config.toml
n_layer = 11
d_model = 160
n_head = 10
n_kv_head = 5
head_dim = 32
d_mlp = 320
vocab_size = 1523
activation = "squared_relu"
norm = "rmsnorm"
norm_place = "pre"
norm_eps = 1e-06
positions = "rope"
rope_base = 10000.0
rope_fraction = 0.5
qk_norm = false
attn_scale = 0.177
bias = "all"
tie_embeddings = false
parallel_block = false
extras = ["local attention windows", "shifted keys", "capped logits"]
init = "uniform"
init_std_qkv = 0.0448
init_std_o = 0.0
init_std_up = 0.0448
init_std_down = 0.0
optimizer = "muon_variant"
lr = 0.00542
lr_mult_o = 1.08
beta1 = 0.9
lr_head = 0.00644
grad_clip = 1.0
warmup_steps = 200
schedule = "wsd"
decay_fraction = 0.779
decay_shape = "linear"
final_lr_fraction = 0.0
batch_tokens = [16384, 32768, 49152]
seq_len = 512
doc_mask = true
train_tokens = 219700000
steps = 7365
dataset = "wikipedia_en"
Each number is 500 + 40 x the weight over its row's rms, rounded and kept within 0 to 999. Layers, rows and columns count from 0. Numbers have three digits each. The size before them is the row's rms in percent of the matrix's.

# layer 7 attention query, 320x160, rms 0.0789, rows 195-223,226-319, columns 80-119
080:497485371533533538475578483472550565495463489450531487478532535487463544470480432492523504521529513479550467465500559602
094:494423537497472483505493513483511471483423501504571533527479476529572473519512538488498534480613425445532480534522498525
103:482465469458510498522440570532537551431537513533478477581474489511473540477452520535478523474453473501456525473504460466
099:467495487473501498478530559540505534478522508468474470509535439488454471493506493446505453498481564560471565559425506432
099:455526558511478498579464469598449505479430456556456516531480534549519467437496525444494489524524462563518525506528519532
116:494504506548521520500473529506516520439521507421497552480506498484495512523461495505522510524544444462455527538501492531
103:453412464539522474485544503516472560418467514443505537446507441591492516481451468507518522539513495459458511497533567513
089:542531518495496531499456435523476495511537561511458491454526515449523474494544475563451467548479474550481458556476446542
101:533461502473516475478507511467536559476441507437544483505502468467465500518460462519589522537577469439529471457576573539
104:496500517495497498484484510468527494503472406454520537471486477545512526483478496519554510503509526460516547519570493479
101:483465508521474590445476507447492504483547588516510487512558437493510401441528511522544461532558491481503471467467466414
111:522472465457475555569530446438488480436520514510460496535530462518542525507467409548494538556455483553542544528516497501
102:507464456470475472500490509517497427503439410490511543570492521506517513526422469532501459528472525466471477485404512526
099:509592525481519547484416489408468506493504493458438490532511493531484515482462509457499515440521469550599566507503571517
107:461493433503515482526517516524498486501479620477505540509569496457520470455507524547526519531523615566491502490541396536
109:502499500511490510505504547504451540535527480499527521457525504534444536466513494563507544428628467449565467584463504490
105:489443498509521490513479473469538492490388472535440466478543532473453534484525512542507440501560474500528518414469533539
114:480627556475529496540462434550592510461501511553455492506423590493511481436503425434528526566449505510489466531511489500
098:503522468545513504549502535505534517536532462492481539474579515508522516493535503452450481542497476471432532478526546547
103:466468538468493467525517507476567500460482504425506479472470489573498422543490492519533527451532502517547537522590479519
099:495532547534470483497479512502491479540473519553482456430530501464534493507469475507535517457414470516545549606466477548
112:428529482454495464487517491441566514493548539543551529523457460534468498485529524479486394543501439500514451502486525495
105:626496496495492526476495449486490494509473544547527527500486503470466479506443534506539496517485409479456526488572496569
111:460515498530464538524460459468521524466442504492490485459512486555447486582523447556499475532556462513567512478512416491
108:558484572476476514524552474515514486495482467456480559584451506513484520452497525496545561563531508497565510579507502492
110:397514536537450523532480483536529457509549454553522472488489562493568533509499474478460513495455562515449488489427555459
113:451505571551508505478506565409489531547489496465479476408436438501538528503487498601504454555408514521491529516510419480
099:488423531524527489538445466457506551552498470501544567509492480505520559503538521493532547570560498547488543523546472522
107:561567479483543567560458462441534465451530468489490517543481489541473496487527494571473482488556500512511476513483493488
081:493481463509528540556536490531517556523530494503511513555523490488513501458491433461468478461464520486477501482501480436
083:491514528434504532440479466527492595466529486497507490490540452510529545500518489546494473490501450485555543485511485542
088:472497524457518510469488456522597507514475451497587449497511524450477507493534466430532483512523504513497520532487525475
094:541480504484492479501493477602456564492508437533508482510498452552467486453529532472510497470505506530436491494551535497
112:518484486542603503471520432487493500450468480415457532536496464485484423492525419478563484479497465488539544541634527524
106:510462534532575510533482449438546491545482484473521428512530523499506459472497530499486466476468462469490514545488514544
077:488484500491478551508435454509479478487547558489521529463544476496524527552558480488578455511528468549524522461550401449
088:468458429480505534556537528506452498424582534463514473474532513514591506484466458504586493578409496496484539514481470456
079:467522531568473488460495515497468526457479565521505516478538563531557391501507490465430543457474495529513426476541480495
103:554492488432502499484506508488545559559508435497543459500543447513474591496513467477510498503541495425500503456451387456
100:547549510489463467546475487472549504513499456528481516527484528557516556548508493441438497471482518471482482431500475497
111:478528475495474491498504504485534473445557573572460453580518539506523494511517551536433532494464514518494521458504466512
101:464458579466476571497460514529507480461582515476478435486515489536481542573515537535619553524542548502532546487536505474
108:516431487439464502436525461522569569590452516514438461451468449505472596472447481514449468423483491545434489488420510509
107:533506462440455451494508480540538519552442490513482503511489496483392510566530435519521448416450428517544420475524539587
097:400514543500521487550430468510523493450491546468477529474464438427503488538510495465501453514518512540489447518487495469
103:530533477511542456494450512491531478538452510466567477433561564542558497554551506480462548468438444549503510454488504465
092:524579491524460477477549499442470513496442525493512512528552516391443498590454527532491477493521421487495430534476525536
101:526489432457511478467524454408494485463496510533530449556545508445557460491460520475521534546472502477495554479503504521
106:461540545409511481446537555486504489497485515493481455454549485483491481453529468591419495481564490539519543504507531547
098:442521580441456522502496553444505492507530484558473493504527469493474377481502526509502518528467483510560557511477538466
108:519425506495539439513489496471457456486494402527501502533475495443555504456498511483507568433553449540554539495514531491
091:514518508491533504509499441499506511409495500531487438488509489494438548514476475493486451499410446419459495480436487536
106:400521462523511558462455542537485480516486387522483514465491512522448500525460454500404525475498461458467581482497501493
095:486513459477559522521442486474482524589505496480532575453481455461505468488457511535425602515518561502443512420479436400
098:482456451456480492500509504547456522495465491534484500587491524496482480503478571473444545532547543517474544478481581582
102:596477508502564500579589536497438556522497494585481530429545486487498504469550538500518476511498525603445525506525478439
099:391503492535499484492501437494414404539620495455470442501524544491533446449457487518644493516553516471460490546502487492
109:501496524556558484482514530514531513503440513542557417492536441516492481479412538475561561452547525542503496415552538525
100:528538525455496533465539511459419466486516483482534581581540483523524516481468501426519521471471489450555460558500482495
090:496491535510521452496520466611549532486436579501541578442526501525517536563483536491467452461562530504502558469533517554
066:499488497499493478552532514465465475422436463491537505497495549455532486490465489495520537487495506578482552481513442481
086:510481533470496512483543534561513440527545485457490513531537484544542530481484546520510580531497571541537591527539460486
094:486491581514539554594514471547510506544473474504544452489487525469484540536487447573491538523535513501485528483507450547
089:489583480515427562526432522506429459528475508514444521441456545463440418487485493463498502463451484481447474540501525490
107:421512584459495542502496499487476414388482452484519487529495515559472494509485509427507449482400462585488462508472509528
109:462510511509486479589466518391467494536518469542432432522534519531439480437436557495436447516479541474571583475492495533
110:527474490423487506395557500490448513510429494447541437548491535516439564443451436503545401534490503526543499485531479574
093:572604473465460449470490486483446417523508465471491578478480544540437504443521476418493500494511524531506452470490507536
095:540576489469477500505429520414455467500458491521470480459465513466440425462506494413543475486565456480503442507495539467
076:514398528483584490595551570498566501492520520495509505519473462535498529514548495544510496503422575540479526486546514510
079:467457500546536516487501473546502546478498516549574437478504459500494563477478484593513460551526498495515535512497453600
100:496493517510523486452495506468443502521589560469435479457535512392527510459518504468531485622544564497533504529447452562
109:539514522538472495511481482570496548505541488562524521490491517427488459530478503456519461514496502478512481524563518489
116:537464497529482540560589461452496507562572553518495475547636416539493420513549537519604505468492430557520467433487502542
104:499452583487595538528466522406560525527563493536533458422460455489455477508475445551481463534497502496516511414509481454
105:490530532524475441455526458437455553509550528531525455484492480493501583494467581502497543481531529451511473489517481562
108:508444481460594496464467464506514487547507464555457496502485524456550561471546473510512493413495499513596483546572546474
105:571543441527507447490562484495540517483492487454544434449485452442487492469492521497535462538533513520480534527452430530
109:514532549487469565483454481500512502496464519560491503449489482481536432517480469463471440514468475489474463508481486420
109:537475476493533485522418563529398555489500534427511528470435552541444498479482537530560504476499571575455449507563539425
107:436565521485460546472515532576505487442534521500527514471556535530478513431560507434512503470548446550623544509481514486
112:448502487466535444438484490542512509454454488555501500521444509526493482513464503466523525451534519534577442464445499558
106:504448559483543469546541535551463554485476473503478508436460523501534498498490495516504513539503455485486500438474472554
100:455527431430540518492404523456544555481492523502533499468524495559480430548441444565465482531451476511506560479482540479
110:510525453506533580520590519505554525575488554438517508454478506464553537556498533555488492536452470548522628491453490545
113:518454556459477500436586492475510536459514520437485441545542450478499530537544517522572469500510495575474485492470462464
108:504530552472529514518516495498515431565524571510478475538530513466452533550489516570508430500532515452524477605526431468
115:475478476541431614545513551429488475464480493472496528523493532477512500466475541516515544411506498502519555573505453479
105:575501517481483447512546482509526464553511570514446517469536590425472416463481451510477562485425530547490501476566533516
111:563423510525518425526516484521489509503504480524506565554523495514551482497522491590475495418513511499499491508483430418
114:516465490491545610505536541474541488538501530504497497463426465462473488512561492460482488542550515394482450485541449464
090:479531443493590468480434467483547488445542548504493487499545449517454464439519526452491391500516454449475525505462554512
068:462534470486544538486488436464490464355533545495515410577530433513421494498463492493502441511469523541521491511515514535
091:489492521402499508494528476456535515517549539517503409544503474445476543542482507538493424493521530512504550500515505523
102:471464569522548494520419520525514497550509392493537465484516470531466549508454465567543463484508454552484489562520492513
093:526608479475486477489525513516396440501493466470458508483501477461537490581477530431469450496474453491472448449529470392
110:497484477500527518437471470526476507499562462487444463514450610516428549467501579467466522478457606525483530521487501512
107:504496497488499531487525520444547447567514482489441476534465502521482477392516487436541529514486528541520525468539513533
106:573547491507468487467458495512584459525510601469497515500574563470471487487490566438426481542507513550497455490494500526
094:596497497459439492571427543515449493493456444499481480555448536507454486505523480444482503456522529561529494473490434415
100:559567469482442464467532454475443488494445457544532473508426516486475526515478548387464467501495502461526513513490528407
080:468462519503561513512420466518530546547520493486519498532496517524506573467483470574495494493532518568455520529463514555
072:510420444535566487526443504474597467522527540469557513524563418544444551483508479590514532571544553552466479475468523555
096:511527495522474560498507622451541454454566476385487487568562480544565479480510488548488433512437544472444466499521530404
105:511473503442489454559475463530466544467468472525438445514496458529504549440541509476493513543558475479474513539484430517
102:574533510432461476553543483522493501488492581475507489425455514527535509462445487514542520545446448467463550510564520513
110:473489511489488444548500441469472498464479515487474486491446492483379504489508492545510557515415508530473539417538477519
111:523476454566470493383494502504498491509467517536542476461487561515521568503514496534505480559508534517489538518423566514
110:571489436574451545500516499448513495514516463502518517499480453466518455470443496497517570399551475468577488416482409538
105:473428496459493506528521577482456450508502503481497507539496575471525527521548470424489487603489510506495490546485465522
107:486533571486500521450425528478524459484524490562519541514520488412519513515452460485476491552465501500469504495518507481
104:463461524482502462445479513578476478500483506449473444537414530493547572468504471477501554499514490435525503492485428421
111:538504529527577497558458516443416533545489530522452552487574428496481523564547487465490510483587557512478484512487515549
100:478513529447558478467507541433439472501434476479470553472539560447476445459427518509512559539453502478516500495529548508
109:582450463489451520461558521516625509444466442500391500544473499534450491486463540519524490449444477541543469462462531449
118:491507462495493518495439483491483477508524446532436416521467579524602519486469405481467523483473555540574482505531496540
117:508450520543494525463528478521505515473579503518479531389491476441534572574530440487502471478514466526486494486457533447
109:507572502438453479469501533564539567502462492456434542546456489469468477466589496459504501500542484500478554446484521519
110:521533534587505572488490523445538499526444526528501523409543528560512571434571425520471469515540490508487528535473497477
106:542442522514516438517479453495522526436527398481525555440540462539516504480476530539450471496459488615470419457511496476
109:492495509597514479488519499519495513453526508485503527472511505525449516508466531443531571457542456555548538555464516557
105:435462554506531454469537509533529465511576511482504492492406437481501532557557452533466497576491490541505530549506485501
106:484430555506485527544499474422522496498489522492443513517501461515503496554484479462451529500461473510462440486513546564
# layer 7 attention key, 160x160, rms 0.0797, rows 98-159, columns 80-119
095:529505510458496544481482473578481405548522489502508479485418509410462505462538451410507521456493527560484449555478478524
101:538536541573509484560624481431451484487482483556520479443540447547610478510495476497502555543406504506490555557492495493
122:529497525524614454547445492501558555481441499483547441487490451464571514504508453506571481456486535554515516497505498420
095:544493518448472507548526585563500492449525525482460579503554443504541486483509486518480455450448558533442408527515452425
104:569510513491453531484427486464451567489516487504544450471509472494427479465521549472451569524497486516504555548514511460
101:520478443510474520552461443501488510553499542454530519486528509475485476490539479476584535509529397539442527548561554448
079:463511512451487506567551483530549521475488494435522450550522548545546543491477512510615505495470520489492491556497509482
089:426571475508448459509519545459532570467483520438494534529548490542564501482473521509539508489444490526514493509509464510
089:551497429483473527476463514409513493515492523456491512473432414504414470508456512437500468444564457473495472436519495537
084:470496539487527464589512504513520473471511545467446509574587445544489448503539511533395507504460553462462538479513506544
088:545500499526458450481543572481492580555533474572494493419552446544536520522490495484506488534540470464490512494517493468
109:537503543464435508536520480475553465474448572508474512479439478483466501429515542473523458493544439499452510511526473462
110:503512461479550488502483419459457532447515571498544520551407462498521476473485548545530541444510522509541465501470436479
106:545534531430492466522562507544480493487478534496509444428539516522517536440519568536534521511499573505545459534486490440
113:491560476516556398466580492441442535571503515477516472489515546486531466520518455485488396442457544552521516534584502555
104:488473406429524483487498474518614591508555477493527538407479497514407507538506496607489541548457455484500494498540537592
109:453544543520479483517576567434429509554483486493526518455498457499495571492479461491475494403513521459446503504496556503
101:530462482534482539509424476475430517504452494477474498454471473486461537569498487448480446476611490539531455527545502521
106:443514413496488473507546493533503549487459462461502550484490462558552511504496487507475488460529531522505486462517575458
104:446495558510524514452524512461546485528493519446509427474621443477481509530463468515478534466569517535479528538507496505
101:538483495492468490452450478511563517480493424503470553437548519472589483468532387547477470487475522534526517514513592547
113:472506470530604423558492500528542463471509431519467459494534506463527501430429506492498588464545422523505529425455485451
099:498567494516476523518548478477497518520505422476487528510477464519513582474474475518537524508487455505462494522485471540
107:462523453456494405517535518503473478488476501545507493436489463485484476491536431544545487503460402498479538576482446482
103:490533483502462550513472471480546519518491512530423542475543486488558535512516554537509534520442464531528433468519422467
099:560564511464424502513468486527542446530524460464482509582572525488521488515425482526586579485513535586518493478491470549
104:548459511500509422527479512485502468513524446601494520528491489441445477439449447582529493511565475456424485558450456487
105:393557514473510451582450491425558464520492497507480450528427526537544526522455517539495509471601529458622417441508493500
102:479519485541563514527534521530510504516564495449505456490519465490553549510504502547507475457558598487370492481534539524
102:559494499541507594432481457491498503507483431567493466520514457467495526499432488475524554546568470499492484448499528439
083:444497471474538460534459451453561546471505514521491472479422447482552504516487484523519523553478479465526462517519500475
083:523497538498515505493522464549516467468569514481475536528556523470455492476421603570567543465528511462456418496548462445
092:448472478492502512515471421427464468430499488539585471442551450556567486441528544447496526540496519515502513517468411460
116:499533522496507524512540445483472430501533477461524473473560492532552514515462503518472513505483429459487432531516500439
100:397527526477461486483507508455436485462463442499471491494483467545451508449491480519473531507396431570491473436531496477
112:479514527465487504486458578511541532484494449514497510568484566503505544476491547500520416536506526494496419511516458436
111:468496489474489478560395510560441512432512483603550493517539523494470457470412454428445449499536514548503554499506483485
109:538517470378495494382594479487505514436455533475437474540495527446436484490502544416502535464493480532580529548481439542
074:482473529461536504522414522561558516493490543565512472516467549471557486470439581471466498507515459529536519549456571500
091:581445510512591517547447543482463470432548477565475598471510541453510489463524480505511549486525480499452537495453559511
086:488511522484494515508512508456439424475526504470535475519464440539559483529553465432518433489475493523460472461528382463
085:479513546517462509469514541544506460473529448507470500481533538451457504439503505488459512465459487548512498432570497480
115:481552444478491461562525397508506555441465505446580468470583476518540492479499537494453502574557480417521497531460531523
111:491475471515514468500496583486544557461477467506488556492514576477496492490504469476508452524477481544420526479485525473
108:514456510519478465486553459457507469515553583553500517493532475554478493535470506519570501451484414500478461517431559556
113:499462483520496513472516461489553574567493567486524519485499479526519470514431517508534473508542507499539533449585495523
109:498529532484529464510419482516426501477501486487527473479575437529519558520507571533520515498472531467464499560490510447
107:469501458545535489459459587465511419490510539533550505550583511485541449406572495460516511440506541434496510483501497530
105:488534413456441499459499535503497545461565544445530455567498574422437474451619483562506520478558498516492531451528450487
107:569505465540504533499453427476482481493523445527474530430556614565497515531557508423500507496477452473461521520469488494
110:521402459476537539466527492511451537516465590589411479490465578527491447474485528569520468563537440507492419526501517409
107:444473512565438544564462534525530536490552484497467383545491483522514491504464578488516536472498466549546493529502495611
107:444473475515536444429521502496533511490522473500545526514519538492590523481523427443485491534498440544518544479513458462
113:535499522591553453539494485504482500480594447489448505480471467473590416501477474496537465503529451468385503505521469438
102:499489498525513495515444524501555560484502503518504531535517490475521492462501493463384445450439479502588521542495452486
115:534498506503484513546535561447539488489502470459485455480490442499497472576522473477508478428465551502455452462547483546
112:527469422437556585452524533572491507497506474492463496572547470460572495491537598485492477449481494500447501416452454475
108:571533542489486526498563482498504440532489556565505485484522526575430554431500463413520494517482571532489504557526578514
120:512482539444536436545485535486455451488492513507534504507540483448429505556527541483494514456455508554454437504509503476
105:555455445515514461461488524497413480489591477456473438532470475525489495486483505481508461530572546483526484501490507404
112:473468502523576435482514459514524494461486494501487503478467458451491500459457432534539537451473561524478444511415504432
108:480483543491484486501480458525518485505436440456485505527497481496520528488460512508509524505536498481531390504497512570
# layer 7 attention value, 160x160, rms 0.0896, rows 96-145, columns 80-119
099:512522540510499518482471543547516516461500498428469511525487479548468481573549521484567542544515543513426447519516483485
106:459495484497500469517515622495465518554506494458460523506566509536529458530483514442498483529514489392472541484528515526
103:500504531476564384452575454558504530490455488530514506467471469544458549560494491466424525500526515563455495538490528485
111:482486481508535451475521492468517468482526544546535489517491510455476452494452453471499473502509540494581618483491481462
102:511433482455551456506577511438458459579452509502487575448527475490441513527506489548481490431562451473521592520562581524
106:526502563377470504512406445553419514484534546495491514497476517545545483504518500520493505478468516490548540521567472530
094:498527503485487535499536545494475513525497446446564425511486506564438410506451493510461548501497529458484516537502468528
102:521488456561480477543473530514455611465515527471497490487566516592479523512528492509462585522454568533516465564509523503
096:558487543496492539508556527496525534452533504467501516510552473511471470484548451480459463508480472484549440510497545549
109:498547556437549478537522466459561470505503518472536439537510511493472510498541563462520462497510459494470471505434527545
092:480573545468555443506521562441523442461547486431512448513483486562475536534499475520551492535527553497530484492389503483
092:482503549494561512459568516488484446482503517506533581614446438485568498472599424493453537489459547455438470547529468547
095:480497480435493403486521485532535506494529482495481502469457590515574424425509519442499519545487447490515538477520518518
096:538546558530515517580462549534519482496552469485513460517529553404572473533533458542484491461522454474454504551581545477
093:489520475455520511480511540565476492444491499518471476534519474502561523529455489557507403427516509534477499491470513460
103:460436539473487485488585520472444507504471487501577510484531395524455474429491448525519494544530522440475516551435512542
106:470461435529482534455558522551474561543494490498478511492468546486499526500545499428531532475514510526498497502520474464
107:548492481536486519506528499495499470459487463487537424544492504502482515605457485598531504506513455486445548439452482456
101:602491492517489485540543510477487458495584489507448474496464482534502461439420528490487499466583489500467511471516459503
099:550465595504520519565439488467542462540471479543507510493471427489497463513519477449484511451542487443565468451482488530
101:519506448457529462427596487522528538545504500497483482563425505486552486511428604512544515534485529503472481482508524551
107:502484518435472460476511511517486461458528485490514437472503469453499486495518609419518476519526499499564516496474545547
102:507518479482515485537527544516533510505482515573560492462469536509488492438460476485456530467477525492490550383423482484
109:450539491501460472496524566480532532538530414508534597386550488492504497383504528534489574520497515508559480479488479439
105:583461454474545430484537540431478519506478481496537469477475464427543563477523494464600483553542501539528500583461492529
102:511505550503488448489491469471558499565531550494447498536502519517482491564478408526528522529510454573492486495503550478
103:550487478424513473509521548531524529484455504434484438532544444420466471450454504502483418421479542417493430551521473412
100:527525468478497507491429447563462467535494500488431515510459469506464477535502515491546550439500488599454557520512545531
103:479484505502441527487524547514506510476503512471518502533484477569550494569505391432483575496463473434488507505454457523
102:541459468500543526505452453436488506552525484580532469504476580560468499596532495567467546447523536443487494510439537425
097:572494553573535510513486521548464451550520435542539519523512497493472535389577540427475499431449515533497440468533409416
102:445473536551473449424476495453512469472522478523515527435567556536504462463449537540558446475497459435486506546484499427
106:518489426433496527518480471440469477499553479573475503502545468513531495505548537454514487524510531448485524492471508423
098:446467497440423425475530554485520571522457524527413509506518536485554492458512448511444474510470465455501461478505415506
101:533434505458533471451445477526506522431576525473512500514469479425533512454529457462462463486521569489562525515511484520
101:481542523523470459523503515499507443490467444494539446531554524480475624500476500481543474460505555401528461486506575478
096:464443473527535458478569553529494457504477472466509490517544488460501495489537444498573412483499429534472480452548517487
105:503500545552507495518525477539492491493528493492493552523504503528518520484557455487428485445490566498504473500622476459
097:442496454586484503479530507430539543497438472562505465525495496512553483500537479534527493418526405500486479475491460421
101:494542534476540446516503542539482472501554467390562467500481542457483556396473491582489603473472509497499425470479511473
095:429524575526512462466564412538463432436544591500446501445516468530492504495532520472463500477526538501569515539554483496
103:465481470515476513528448537479486534509563538510483469438502581635476506506505494475531403438456454571470412498523532497
102:522488570482549555564456462487487492505525395538476519516545589529521505492439538498480461492485421550492498432410519466
090:491465553502486481534481548510473539484508493463464489430413475493507412478482435486449493532565476483475475522496465469
099:383471515588460523506418506464517509514471524508504523417537543518495521496464444492487536554522485462531495463431484492
103:441542521424523440403456491514459513555526589554491512483573491511533512472531507483496492567515440588474495514480552599
101:560467436498511572548466467560507571482500555471452534503526533492540492511496534512454491529448415452445518523490468538
094:480497496545489502524522468442495548443487518534526488483480417527551561560473502581505472495441506549541516459543535485
098:519447553462577488470494533476480476488525468492477499502522462499591474567555443484558541458471439524510503545440523543
096:579549490509479501465515518505465518607524510527515532517566440527487490431524517558508411612516429513502569522573552535
# layer 7 attention output (transposed), 320x160, rms 0.0497, rows 192-273,288-304, columns 80-119
099:555525497516518476468520485478452501452503572515473581455488588518467526520487518522418492442495419489530470440514520538
104:444488482492498606491580484493497442468489534526473420560599470589514496539556506563481498536611458464570491508459629498
098:510506507455574465508461548446495509488493584478534470577438431522542518495453543494422497474525574547495459498469502468
113:470524483455506520456505448468530424479531453443565474528539382488515495484498550459515367491528469449552563442456539496
109:440553505507515508473536500507493486459490509499536479478510400521533465545452442499499513462518526522501482533482524425
097:504488491485528415461464514529468489513457520494524494508500503459466509511505443463551493426562534467503508464407541558
103:530467522570520455554507464448522467434510508502556543500507468531561555463455463442543480527456447428485563588507466525
095:487450485546491512511395403545487515444513530440554500534513487467519452468490522512521539463461540564557522417472461581
094:492467521496500535467526443474502480460498480501524476490516456604463462479537535513492432483456497506518497531503539572
105:560506496466544527549526529418488542560512495507499469521576559515494453472493528506526416540471470524553550411488580471
103:528484453508508456530503448589489517501535497464470448522473436489462479510516480534494456474475499540486528514496479540
104:455407526520510507443506520543477464491491459506468564408489472465513497495463512496507559439459504512517438514470515489
095:516444423507605479452449471506504466491490522472515479572510455434452521508480503521554460483494516523503504387561447528
094:515466519446528536464478502539482499512384489513527442475477407545468455556577467502503557498519467442469521511469586475
096:467507523459510444508479525509461525423530498548481483515499447483507463494504520441474588513488575474512548499478507509
100:466501477471460487442505406527514551459524474509511503514507562500471474427523485505529466490426488496517548437537514498
097:443508597490496486488488469504571461410518446470462503582493547534509532488489445451507570506536486469525521477467540576
098:495525547558561505498540509451468574528517476480546458508545474482526476479480481492596439513469489495534511474484485477
094:473559547517556524408425579527548525488515430507546444507551573499558501510519460412490523511486497575544507536467524475
088:516519483489525485516522550486571512482528560451485451449526509560524444466477470556547454496512510486500518516484543437
095:476516482524510503491496513507511505457547450504438468493573472543415458481492479488421462506468451493578527487489507464
103:610474445518460424530499537468449526476504449554523627464509516495554424571419483491514551534471484494488466469500485513
090:466496461518523492490473496435522444493612515509562447599543493489507532461471541553518470593480497541497500484516459472
106:425527453504529478540522523499569432512517443448462555467527536441460504515527554513521416481487428514487555375422462516
098:493412449472555434470557548443445497471537532500468490498495451500512487477560449553460508450547552503469452465495477524
107:484518526489470498526507509540546554613528398504474442464412584497506507487524445479439569515493500539544527481469496463
098:500548472495489517481517532510453474509510480459505538413455443540557452515504508487506553439492567498511482467507495503
100:521467521564580498547459459520506566513531470598443564462454475500572587504574506459452536499537545514433528594454438514
098:527545538551535426462480419483498542497501522458436535492522549465429515535394471502535530531521478492422553603556489477
103:464466497532483491482560555563505455555478382463514524447522522484534486529522476484506519492526500443495469572468453533
089:489456475467499452541451522466547499489526486496426504559445507486575527510529403518572530488567527471455477480524432541
099:478551491436408549509509517475475419427533468409447515461491487538466442528465454528473536493445490506548449466482562526
096:473467521484517566513447525513512451481546458452449472480498443477598494597507475487520500531536545566540439557492512497
109:493482504468464470500514552481520496491480532478459523501513476389588497468498505549470474552426430471537476530527452495
093:554542466495533428470525503478525486484502517474466510606572535495465479431469523496473449502462456483519496518555482474
106:456507468492560520431550504463513492515459426424470460482519564474417455527519558502466485496417383494468535513490538449
096:533478440492536467529515530412521499537557544479488487555535536508468586461538512484532441573480472463591498489483486529
109:478530617484393515483421437512667529523448535509473435505492533547537530564510558591509540536495489514561485477528497476
096:479434409518543503490507525478504458536502528493435421488489482489414461532510566519444454480468502518494435551505511403
104:473529510510526540517474485496486509543545581510516569520576475532493513534476478518425506507617446499512524501506444488
099:497480525499465535494516499541465514521516511521412468472502494514529496404507480472474581504595541530455543541450514502
101:537475503455507469486433474510525441539486483511497481510446485502497478437511479436509495495592447502501487533574507525
102:424542503466496477452463562464452530532496428449460492483507466520533563511452511553481514502560499476460526515513392502
101:511550463505502557469492522524515475459543540496531465499532472573557448530565518516552517505499504523541527472551497565
100:474486539498423462500499504487500489494478530448466500573512459558534537503475534512488516573483522477534512503452503480
094:445472481491543428505433501406473429597510504505499476567543468511490457503516463473458458388511560522520497480523484523
104:543552544562435448510472511455502494536468473468446522565522548608504538528470540569441443445556526432494492444526518458
099:497509504492509431513511485493480496459563580535489559550476464510512532462417523542475530478594513519440448527450520490
102:494468442499469534446523470574483573481591524512529427473516477525518527628492504503501570490492536465487527531515459515
109:509505454512502510437425455454515506530483480535456500447512497463440504438472482491506556497519569532401528525523470449
107:499529515407540527496477533490480502455565474418453449482457538523506459483535484567492475437499509484479534460524557544
108:494519414526535485542500496508464465510485452556493499489488509487437478508543486418497501479515493493514456532561549590
104:466508461482475429484512539546534529511449536585530438526434453498453508518520494521483516477567501464442538490529513465
105:463499490462476462518549413480484559539547516443493509482483519477599531496507536519477407568469501440512511483553502539
104:471513533498527521529523567471488506555582478552509491451489507508493503528429556581563548468485464513505501480487521433
107:502378503538501528526570517479482480533461505529536528448508472478484474427510488477490524548528566479491481515497537427
116:530494443472515546515528562485544496501547513500513572551514519511472557481477528452511431554502445507529465456443473515
101:520484510494548481511495484548577474422517523468508516532549507561530526582485483537487498520489413475527505498459472434
100:471419534464478528538556445473514490568508511531408434553494482525510533432462502489538452456531463520505512592434489513
093:540513532469404512555530441594529381473526570497437527481501570489476468566584453464491545481451523534451481563514484494
107:476505502547497470518497513528550493475526508496490477541507502526547552525563476529451482490561542483506495534449541499
108:554498543474557502463520468482514522486487513479567461553478442463525487530450488487522484538526512443466538503500520439
111:529530509485512549518469505503459507533497546492538515439410518522521443533531480418563555462559514515444519509514567504
103:483493505486466493505476500466462461505434528495531475484516538477516522514544468537508475490552567553407523505506527507
103:440485459489528474509476520470461447531583536464477529427498594547501435526491513485538522545463472508530536456469534476
092:483529505492487445472498561422524554532495574514535533494490544521523480532527551472459511478524500491473476490403509540
106:440512484553413524500490449476466521502480466505574598541534485523500475483538472517526486476495548463480445486521536458
102:449444481487495509481445461550487545431533463494457511449475552568525473476522503528483512419447476496449474535435473426
101:508471539524559577452450485481523481544468505537495581468484514499519475550522482428491494457472495552572601497524456559
098:449499478487487448535478427569485519523557522569497489518550487460426536515537490478461454522469498505495544475437505495
098:475550554440515509515472486452527481436513507492426506439542519500575381492567543472483547490523465437477499445538539495
098:440503424468449497521506454526558488489501516450546506565508437549501518548503496510450554478444484501471482569494492491
104:562425497572445529617513457488531619508506524541525507516539497468519483555462459483455505498480519538514557467444497520
100:514450549492596486528515469540490476472476483488436423529487451573450457471510451493519495584478552447470482540422463566
100:515522456555514503523497563495482563493471508580581554552465472511442488506572484517479432505502562414581424537576531542
102:543542567334453482479474480478541505411551497443439507572483487533536517544446476516542466564449532487468488472520505477
101:528467491395540547491505508479486465543539474570436498555489488487481429472514523505468486493538560543506492523458555513
108:477463523559443526496501554439559498472498511449521495469569465479531519475469526498496477487497550519560503425546592502
093:532507483547400454471463511493491441520519534436491495503419546471496593524442532525494463517521527555542491487491525518
100:570511461539507414464522530514515501502475488470528521518484427524500437503519515481495477473524486529601488536480469542
099:559460489491554529497552564468510581506487497476504479485496464494441499494535478471510554484448465550505509482434506510
104:519493541535518510552522479492489450461459529506479534477547460488414573549454530501519468552498490539506523460508585566
111:487513534496535494494505481482581495514403486559488470524501460486490496480497441562419502392462479584467450503500423513
096:478543474520530500520494444512476522437517492460493523559436539502442531531481471485509384543475535476482455493505506600
101:567554504482534511488502500538505508463567498525512494498542464602485581436443534531549527581531487461517494509485497561
106:549479608535492458507515515479500466491487515551542487437521427492478493567492510454533434549521573494528439525516437539
099:511569483581538522518449483402488464478551495516486590464534453499451504553499561511540572500510489472510466409447548442
107:531487488516441490515474564502517534421467520467494505533507594498457461548502545535507533468526539475507508526476495504
105:433480426533444460476516443605526503540558542404505501509442596494536527524514547503526482492523547528472498484473452492
105:465439514512514476495443486528496515461552516563429527496530484515508496528463448534542468541529497510512499507516497529
094:464532550509484471532549580497493533416552503517459488525565533535508505500453484524596536534458457506453500522459521579
105:471509423494535506496482474520475433546486561521476486416551497492435442512514471498473484560492459430461521548478461486
105:501540492422503474528556556522495511456550494464505528455544507413539448489494604490488451479555417528480478499540448508
092:491482524566460486533508522463485503479495493466488530541513492573482511518463558525458515489500457427575521485463479510
104:558500453514495476482521502537492523516502462501495505550453511509484566503523482483570474504439507439526489480523533517
104:466552493489478459485540502498499506453424530575544492492493466488472506478465470541464488494467480473517495477526471530
099:444541457510494524498471461476458507446497525490568478513524458559449492448554560461493482530539499535448534539499536455
097:496494476545566596578502558528566440413471577480531441496539532481477484524472468488529498500496489468442501486483489538
103:492509517521502499523597516525516462501502493556433516550492475500480499511500516450516471538532458478456490461501493497